Weights of a small transformer language model.
Size: 15 layers, 3 heads of 32, MLP 384 tanh GELU, 1.83M parameters.
Training: 128M tokens, 3916 steps.
Each number is 500 + 40 x the weight over its row's rms, rounded and kept within 0 to 999. Layers, rows and columns count from 0. Numbers have three digits each. The size before them is the row's rms in percent of the matrix's.

# layer 9 MLP down (transposed), 384x96, rms 0.116, rows 346-383, columns 0-95
114:508442483538387502495509554470543533503438542540464391496485508517479571430563472453526526487568555485520508561449500535534550475526496432557467467506515532559462485526567545460467501456561471557481558459524478470464508529520522521440511461497502533548506494520471493464466509461548438468
101:491503469553491567470556536419531464508478523486433523497494513511476454498439487501585480571559487550482488479502553504441469476460529472441570553456522416534500499439596523486468501482543480431438523489497533474493469487555494539551512427471517539458501498520477562486557502516452590503
099:452504506500484495546468459532537447455428536498525478468552524467542559416564534553493519500510535427511481456454521548507556403476525515538524538493473506469519526439458451445441495469526542517471532439556490493502555470526507504462603507563433467443486523578514481535436504517497515534
102:592433531548495535522556479496520459477505404547483522471480478535454480531506552462568461552478505552493446535431507465522475476486525436457481581557517519520495529606513474528471575541495458435498515461488534508510483533513539504503505517413488504475559496483504408491546493510446470441
103:524485498361475526551525479462481496552529519504561530447440501516485487504467522561504526500505498540543481570554495519528475421439435529497430520488585425448495498537458463563520581583487499497528487440505478472499467521471455538452511425439532450507499520526509534523525480543497506518
105:502440503494553544476542494486511485521495541543483400444464536451559525500440526504480561532460466474445488522534579513438529504462581509503574586471486494488480459476618476560437443447495571466442498510560465518497572497460504462474465490510530517504521511495552484470470486514491502456
094:485485539484500503511499564464498538501488486521532538466470507555431512501445521468483494548481519550545504592463473476503530502479408509531521449475437532407545452448497569559530435504491503503464492512496461557438513498535522591425512498443485526443567459449539479517572511507451477579
098:524490503462442519496529500462506535566489542470547523551518527565522475499431528520450437476452393442503504529543417525480440484415477548484573489456527474446501507528535540478459479533528485431522508460564515478488520539547533571474496455542516556451495441537549518562451521489447510529
107:534498463547518507486520456558515511513516513486482446464539511491461409503482533371486460507566449571498492445453522485604540564474479565496534485498515594506512485513464574500422538480559507568442455474504506532471529414527485476506532512509459515456521465512452468504528502508491485548
113:520517492450411517550434513498528464545466481459516528510510545493478486464489432570495515513566547564489519497506457455518557538468453523494515453433515511529530549577425504594536496491513423542519461587528551498460459522450464521520525520478560508479513482421419505428462501523511510506
107:531498463454485501532519503471522540516465498517546528535447487502527502498457447518477559488524411542536537492597513490495458446498490431494512542458531561475485522439474474440550489546425462523473543505483484501507510477479511488562527593422483516477497591427461507544558450437459515597
099:501480456510539464476559536505474472437502527473430544537503503520556468551521479543506492539527462489474500433510567494510523385490581505503552440592522515496534525504438532525443466443440519468523465517481542442481529549458419536483531465567462517490468397531526522474504552501500492537
102:477437465462476484427438552496539462536477562507553563452477584466454448484492529503488537487569555522432492501591501481515531403536505525467500465475470500526535532551505548490565454530449433555468495481542430503494460498585499496533520475451545558480505532501478507506495444493467519552
097:544526539520459558515507512476474501462551511469572512484525452443538451435473449520487534474483507580399547505516514556536459503502495565514531505480463514489450503506555460547530460504501425490498459560505453543494509488503489546501503432539519502551443460462417443481443461600514575553
110:439467490538511469513534502500540407481490480475515513501507512529581483536388467526408490503482390504495490558514519523402506508476520455557518534499518576505510582458524457481485467516473496539551501512508550508486522537440467515482435494486446442532551468501482552542507461539588508524
094:480499529486494497534465501417462498468483556445447450537506471505471415476541539465570471443474487536463510599487517503502523441509447584596496511507474446498466460439470527500517532507558537534483574483487538488538524549544480542493473453433487475443539439526469536549507508540450569518
085:445508438430502421439482538457449470475483526515483567527508493444500545470540459497502475477498497500446458517523567474434485450552574549527492508533547506517417548506553545508469543558530506449465567534513533502484538503544452515447579388544538491499518544567484483480482463512529512493
110:470519450509454480534498482531522488506546487485491511479520479505488540513458477547529513562490466506569447510531447519456467487525522444524549484557481510529499512484441511524473534516480482551509500507557493479501516525422495279534495491491519497549529462581535489518470489472575410473
102:504483509474463498450431448476527496542459494498486475488512474516540443537537487507550588563483524511456512483480531530496540539556527555463484526503538494491518495470478456522554431521575558434490546610480495490525380514463468524558438455518501430543425484538530479515549443457497517466
104:570476524481505536454484523548551455525463573483615493532575548462503506492497556510466535467473458562516525497499491512482535598459481524475483547498496549503462506561440526485514500487453528489517537522472439444489473471560429521420410496473533442545499527451469511539441466485440462507
105:491555490459494488461514479487442528499556437567478460541532520549524488501516467443567560563438541511418468477450587534529501520450500520496554489538567469516518520503453478538545443486430479490511540502483530500495445499518476540512449441573509528465439404530436502546492464560515507445
100:577497581449454496528466433504471418476553516499520485514530535475423579523482486533562488514493541548543541485539475541462427492519474501470448418476506562525551451456517484481473480441464536502532465487494455477467535529529435440477494558522544473471532545479614501540526483504506455475
103:447510523501470505512405518503475422456513576491463398544504518490493505487505504474445489504505540502523491475483491523494555447543460460471488481514516489535464522593497477468494501479595565398550568411503534522509521502510547489492608507500515477471445535481545452491572494474543504555
109:489461489447501483426522543531539440475496544489514510508453482537481561506463475493532500493493487467499497483606547480499477537528534480555458590426423585538509507456455503529492476482464593448497438484505476525521526490460512491497468546476442528521619473549573504401509487500516496504
103:507512515453483424518540491498512533446552460498532475510406555559480498508448488483524544527536501432471502486543468576621527464512519470509434480539450510470473480502498495550511508467439577458573507492497466507494515564492477478533467531475462495500562464519415508531471443598456466553
110:509522592479502462473472519504499418564523478497527501526472423498464553497530456555490478489533513523510502527517461583548445439449474466391527448503449489505457518501402554483446516534528561475522524513525504503443527501518474491504547477502552455462540420495474557519596521566488500475
105:465486541452472481470552440468485543512468474490513531518496470489482516597423502502488518553453524535482481442478531547490412455489502549451504431494489433534519564424445516508530468555530462525440481546460550578475451508484562509527554471481530595479561480556532451498525495488536531544
123:486498442486490495468601491513553437524515479491531509544517474507484445524505521472543511505426491483462483447481537482444465546552591520423519504510484446437531504528537493499558460556517560489419545452501445550448474510525514491518488414444575421501524537530510500533577521549539456510
088:498509467570526509518531437490530456490462506531499460533521508505512503446472567464436504471518452519614496476526484557541527553449469532508472552567419446544485531505496537433491441439472539486510517494444471480576586510534536483577481515544412490456467483490432481476474548504544504517
092:509454542494491530476520458493521440501534487512517431477376450541462530525514494459531516515459493514550518520492543560507518545447519478481443513485499507520485557566432562528485531549489499456490539456474481511446481492484576496445551421441560563514502564505463525411459566551496558458
094:511526459487533507518449566464544408475488520475471527557443515549497479530550470516495522577465453499490517440451521459459525518509492462507566574550583489520524485493523402474528486471490452595526510512480512525511394481423528463464437500532461491450550461477528482493545499484536555539
094:516500499504510445527517486560550557493525498507410536450559443572599530499484562480516517557488448493487434474536480483492481466492443518514460466535508476490532503521562496583555528519503450543553507486422530461543487489519516473541474463481372494526520494421486451569470445477511510519
093:495492451555543491579520494459502563555484528464493536459556497469558576511470491445567442563449451509512532521452531474519532491414552481445486497490439546512481475486481557420514446500518540474507527499514444509512458464527538539448436439496528533508508441493470509503603478517576468469
097:526527468527541543532492478440427476495535496445389504514547559525515461500444463548519498549424478509504442486518489510525478554462533505515530507485477428473461534449497589519527491503459504460503508580494506480456494474514512530443437514409550585508547528475538513434468476531565544565
086:490470457415511453529423502549490516508510521556440447451508499542515487448436491482541484493462488536499559515492554522530534485529482559437471510443501519472542515548597509540480498492610536532524467548508485480515504495488525435444495498450608482503492562487484522524448458545422565463
113:453527483504463557503482530483486489529432479553499527486481550460549542536521480473506407468432482445499481474609476525466493432493504547555480425498432566544483556433490572490552474503467498556516491457485555594450489520482477525487535545545450529491500440504485444483532493499572528512
096:547570495513459539503521477524502472456506422495545488536459486509475461494584553494529494494473428550579489549483538526544541537508460443516496504449495504454585545494575425566488580516416455499476541484507526541482455459539485503510486474442458472476513533432514531471490522524397469478
092:523561440532459531468499506476493502488544429504510499453508488529502545498505528467631544414522486542503561510490494519558490471540490470461463493423488502500515545481497533567578507500502506421479492513586543469519455522539447387517486480506539510502466523492515459522451404541521499427
# layer 9 MLP up, 384x96, rms 0.124, rows 347-383, columns 0-95
103:459429524515517451558488537476530466506501469523454459528505495561446537494458504586476481439432480496422473484514517378490516530604515509507465463534455566472522475487507473515483520577511523489520539534549497472463508491488562531617505472523541504533482504434554564499446500484535477498
106:495496483495440497546534465525473561485531490525523507510501452467477488470555480466466532511495483523478528503417432455492426473510543480512464495518526491495433480523455447489566523553444489496452490431445546612409534577481597508437557496520495525538551523412492532507488457515546489468
103:463518507524528451535489490451440537524572569524465564524472516513454449480494420504473487489420541495526528464474561526504520533502454467483562447430501495447579510452523578521474503473494471505556479507514427469511490500563489543414573594518519540500526525489505465523442443551483459522
104:532552491425453465482489581491468528498421536490491542566500465492529475512462526497521485489461454458520479425485550493520509473530517519513492498507492513546444496439461520458599524468529480593506565510499454501430577487470466530425545537522577516538465558419488508451455492439528478460
103:527561530488470496500477489565477433407485460517515606456502480488474536552491500585451472485470594488487499584495517502502465443441533522464519454471499516542543477525445489448547487508475502509577472491502437465560451520506456498478479570555503496576445492521531507500556451469514443547
102:419531472426548456480473504489533550558487542532468487520516545515520571513505484559480466455499477482512454454563486638517389459547501517494456457542517412430525427514489482508512536495481427520482507481533460549468496491510541532514558496485538569510476491485447515518503521464474446491
106:511473526476464487474521497568515574551438575531536468548471517476443505421559459489433448477496459563558531463514438569466475519510469446443461483442546523552481520515494485538492551504485507540498465487531487483554523551511491564529420481441543510472529538552435486497442451457459488560
105:495497413434519459477481529479514496495453519540463524526511526462492535471451495552446618502494544458470529493466469513480542474554501476530528431510579456531548461400501486473588504444457528472451497471578455495457495509489442531445562515525504562530512532528509443514435522505525476561
106:488477462472519476486486506491408522461587533487461502448523538495518462483557511523526519434484472456580528448494523487452480560490491463478504458562503430560491411501542476502540518482492541540423404483476438447558509550564489523508483538511506512574548505551492477569552421494492496482
106:507512576476480474512489483397482505554439505510534515459520503464454432548542495459501527482475532504543557474435541400488456437583515489518504516513589521521521518474489503453544497467463416498492430539559506487459548494556439518483560546550496503477519501532548527554480474541516446435
103:475524490503437529484397471502500514538506532555459471419488514533480524498451487555433534445438527502546529512468478496457438493539518471468504487417431483571527410485534477479569529557500501582514518471487476510489522516530452513556480514484509485531511581462624506540480484491557504480
102:484555540458496469508484452527443569482541488547504563509492519507483547523463535557490519459438489491498457563476535478471492554447426483485481495490484519494545414553495446466549520420537508471499476485512503503466562484450490522502473595563520517415447530484469589457505514592565482452
102:518468435513507564515458521417500535488510566495454452493426523506455556503509458494509503535514496472524507442483562444486503478595465502517465495530491605527532503551500495434528525512488485521534551471548514471469530518427554452509604506511509506533455521424576461525493489448542473413
106:505531511490494534475503575492466508489480447471528553567486474504525440512472432521424502514520509542444531397524447461440487503482526451519470484517545502478530512568465468495518529483486619496500447433468513513528481571500517562580495515448492552526465473418555531467456449544533436520
093:439476491533462504452543497528498558512484458472623486553505468574502546479520434522423497484541510483520490499486507412486538449544488506465476483558444543559506445521507485533508477531458517457478494516518514547460504475449553507451498494496582508539455481425501522518509468379559446551
090:493523551578456531521557532468506484485393520481482491478462462482567437554537506480501564518585532511551488592469484523482578507479454471504500461488519473472532524503465491521436496436520506519479446465544512475537452523470496483586481586475503575479552433527547479517459446453542483495
093:538478586479524458506464499494476404485454552528512442482476536500575452534465432492417500489564578523570484494474569444445489526502543469492446450545451578537545466474532543504479513460513478486489528465548501570515548448516533460578502555543492521509448522465477471478489470523518532479
099:466521471533503507534512600475532527504583520466509443508444550457436562539458427519558472507471481500529474518509550514472529496461461574472506453579503448458550440553448483477519547529432531464508508497543405423577517524521462481525452550438532534545512487506458516528499487492478492487
102:484512450522552489553455518499479431486528455531537551469435497464480521565480553481575447511481536524449564468505467446533490453476447499501482436500481422554474526503456522416441518505479478465526498473574517510578569527417505511491448515471512520500496494421476503540436463432474519565
098:525524514547546470498490503547540443548415552564457550559442504443497500501469461536438540464517508554439479490538458574481483503495479506430510475494497495426467458521460519502483539464582557441485503463536397462518501487520491499452484556587500543477432532477473508538489419491537497481
100:441483523553489552534530478384502499520516536480549483458596440479477492491471436434540479511509455512548549522467532431442539592511513531479450469590497484574475496479472473494536526492499490474453484517494499494575580562509473495530457480517482516531461482453465495450508490530588467467
101:534533403473514440455531516522514466543552524477484474511476463483461543550446514480462572535428432446475508484537496551443500434481479508472492479532580573522526424474480447570562565507472470508549531467487501483452528546498446522523494479434557566514487504454433503538478439498499533513
107:517449552469513498465536478510521527500457521526500498435483513446538450530448467481506504573534530509471480484525576404488546485493486440502440501493543474524548532509510433463536445529577514423510515469543463492537545519518532510457440519524522549444546480517386543460551415531545489569
107:489485484465588531525515491525509515465541409543510503496476527495508495456545462502565467485448524496517461461438519508500466479536479496507523440503466457537475432515389509462430546575451529482492427529564504512564562454495577492524572539500521516578509489566480486464456465500542521430
114:499471479542528519519469468460534523464441511498521456539526490500445540529487495413473425434483500532445494588501519436475479527486519560545421479547566502518571501549527503475522538554440538572520476444495435485586565477556489503468459476524473536455461478471477507472456430469544475544
107:489449441471486512475504542557513486451443497534499438500492443519506515530494486513572539438475467537557553493482460492534508545581561489456514549494533576518526486555463469481517468487413539609526545493535477471467503494495531468479468509509508487595504547490435523526429428423429508496
114:435424529452560451575456539446466476503486488489442468447585489501459493498489503595498513484464466519535558501516514482474542532505465455553539499471423581468556466508545456422501544491540515556505455465441522576543514539464540529464523550533512537469507487464493565482488485528474461459
092:504426519548474475455460547477516450525560509525478485506494517458464516481456458584502496480506513550543556538494475500514467511537573492491545498485557536400489455484539496544560579576492451499497488512536495515401463507478494477385507522511474515522576455573545584518493471476542488502
090:514474507508494448501451482441502454504463477551543539460530481505472483533481513521568534504533506500542510493427547407499602463517542551481532477556526485466438450430473541500521592503513563513540413503513490462593519531547525494466492541494488527488568446569513528527527457428495464461
101:534486551551494504531497494512468494526563511481518473537493481465474547544467507534495574486480440444505545533463561518511488487521472478450439493441503540461570497505488466531540414534462515377477543530496432509489527507590524511439494509451510471590484504459568531428483470490541407480
093:506477466501477460451517553428427563539480475560500494575496501534514494453453458601429581462568498556460518501487463532505514553476517499496538473500492556525518455528523449420471471527501506574540487477498508472510475522490548461550577538526516510520586500500517523399445467484501494541
099:507511523533466606525441445588466501554485487492544502498414492496535459521470538509467521444503466482472516507511504537503538464486524472515488505525529497409564461524443456498447519451459502537502514448588523442548461531553531524509519479492553518470497446482479564545463453475550480629
099:536447466515505501460513469527482480528474498488471562451555454544494488525596503558474480409529462478545526501512493401506453459579533479502502534435492515516553433503483492479544528501422458509526508497540527510437526537508525530464550469473519551516481494504469579542453482407401448461
086:554545518505433448439504508512508591461515499502544506554534457471465513581576454519486579566545531468530448501452447522439494468488496478497487452525473462440539487490519530491490486548511483512500445490516514452500454539457478486562513583509416488543551575492491494534516493490583434567
115:515539498396486513429529486581471458515422445541414488516487499522444491565484507448451520470433523538455523475453476519496517471551458448526502524482527493503546446562523480504529486541481515541476495474523512493452498466564466523466508542533498563554517599510466533519585457442544457548
099:526514544508545464465507490435459521473590542469475490535516505514501450586447495549515533448400513433524547436422522459457478484464523440501497485518465445520511534472514577535469526527510449500552485512529474529537501548487540524455520569520482537502567518446531537433424464529438498546
092:464486530502524508523498455520562453552486535542498498524461522533443432533553456501418560523430535512521474429441532489562527488580485492433463536491476524528525448505469561412478606470454485445521492483492498522460507467485561480547477487515551494473476536536466511514415504522516433561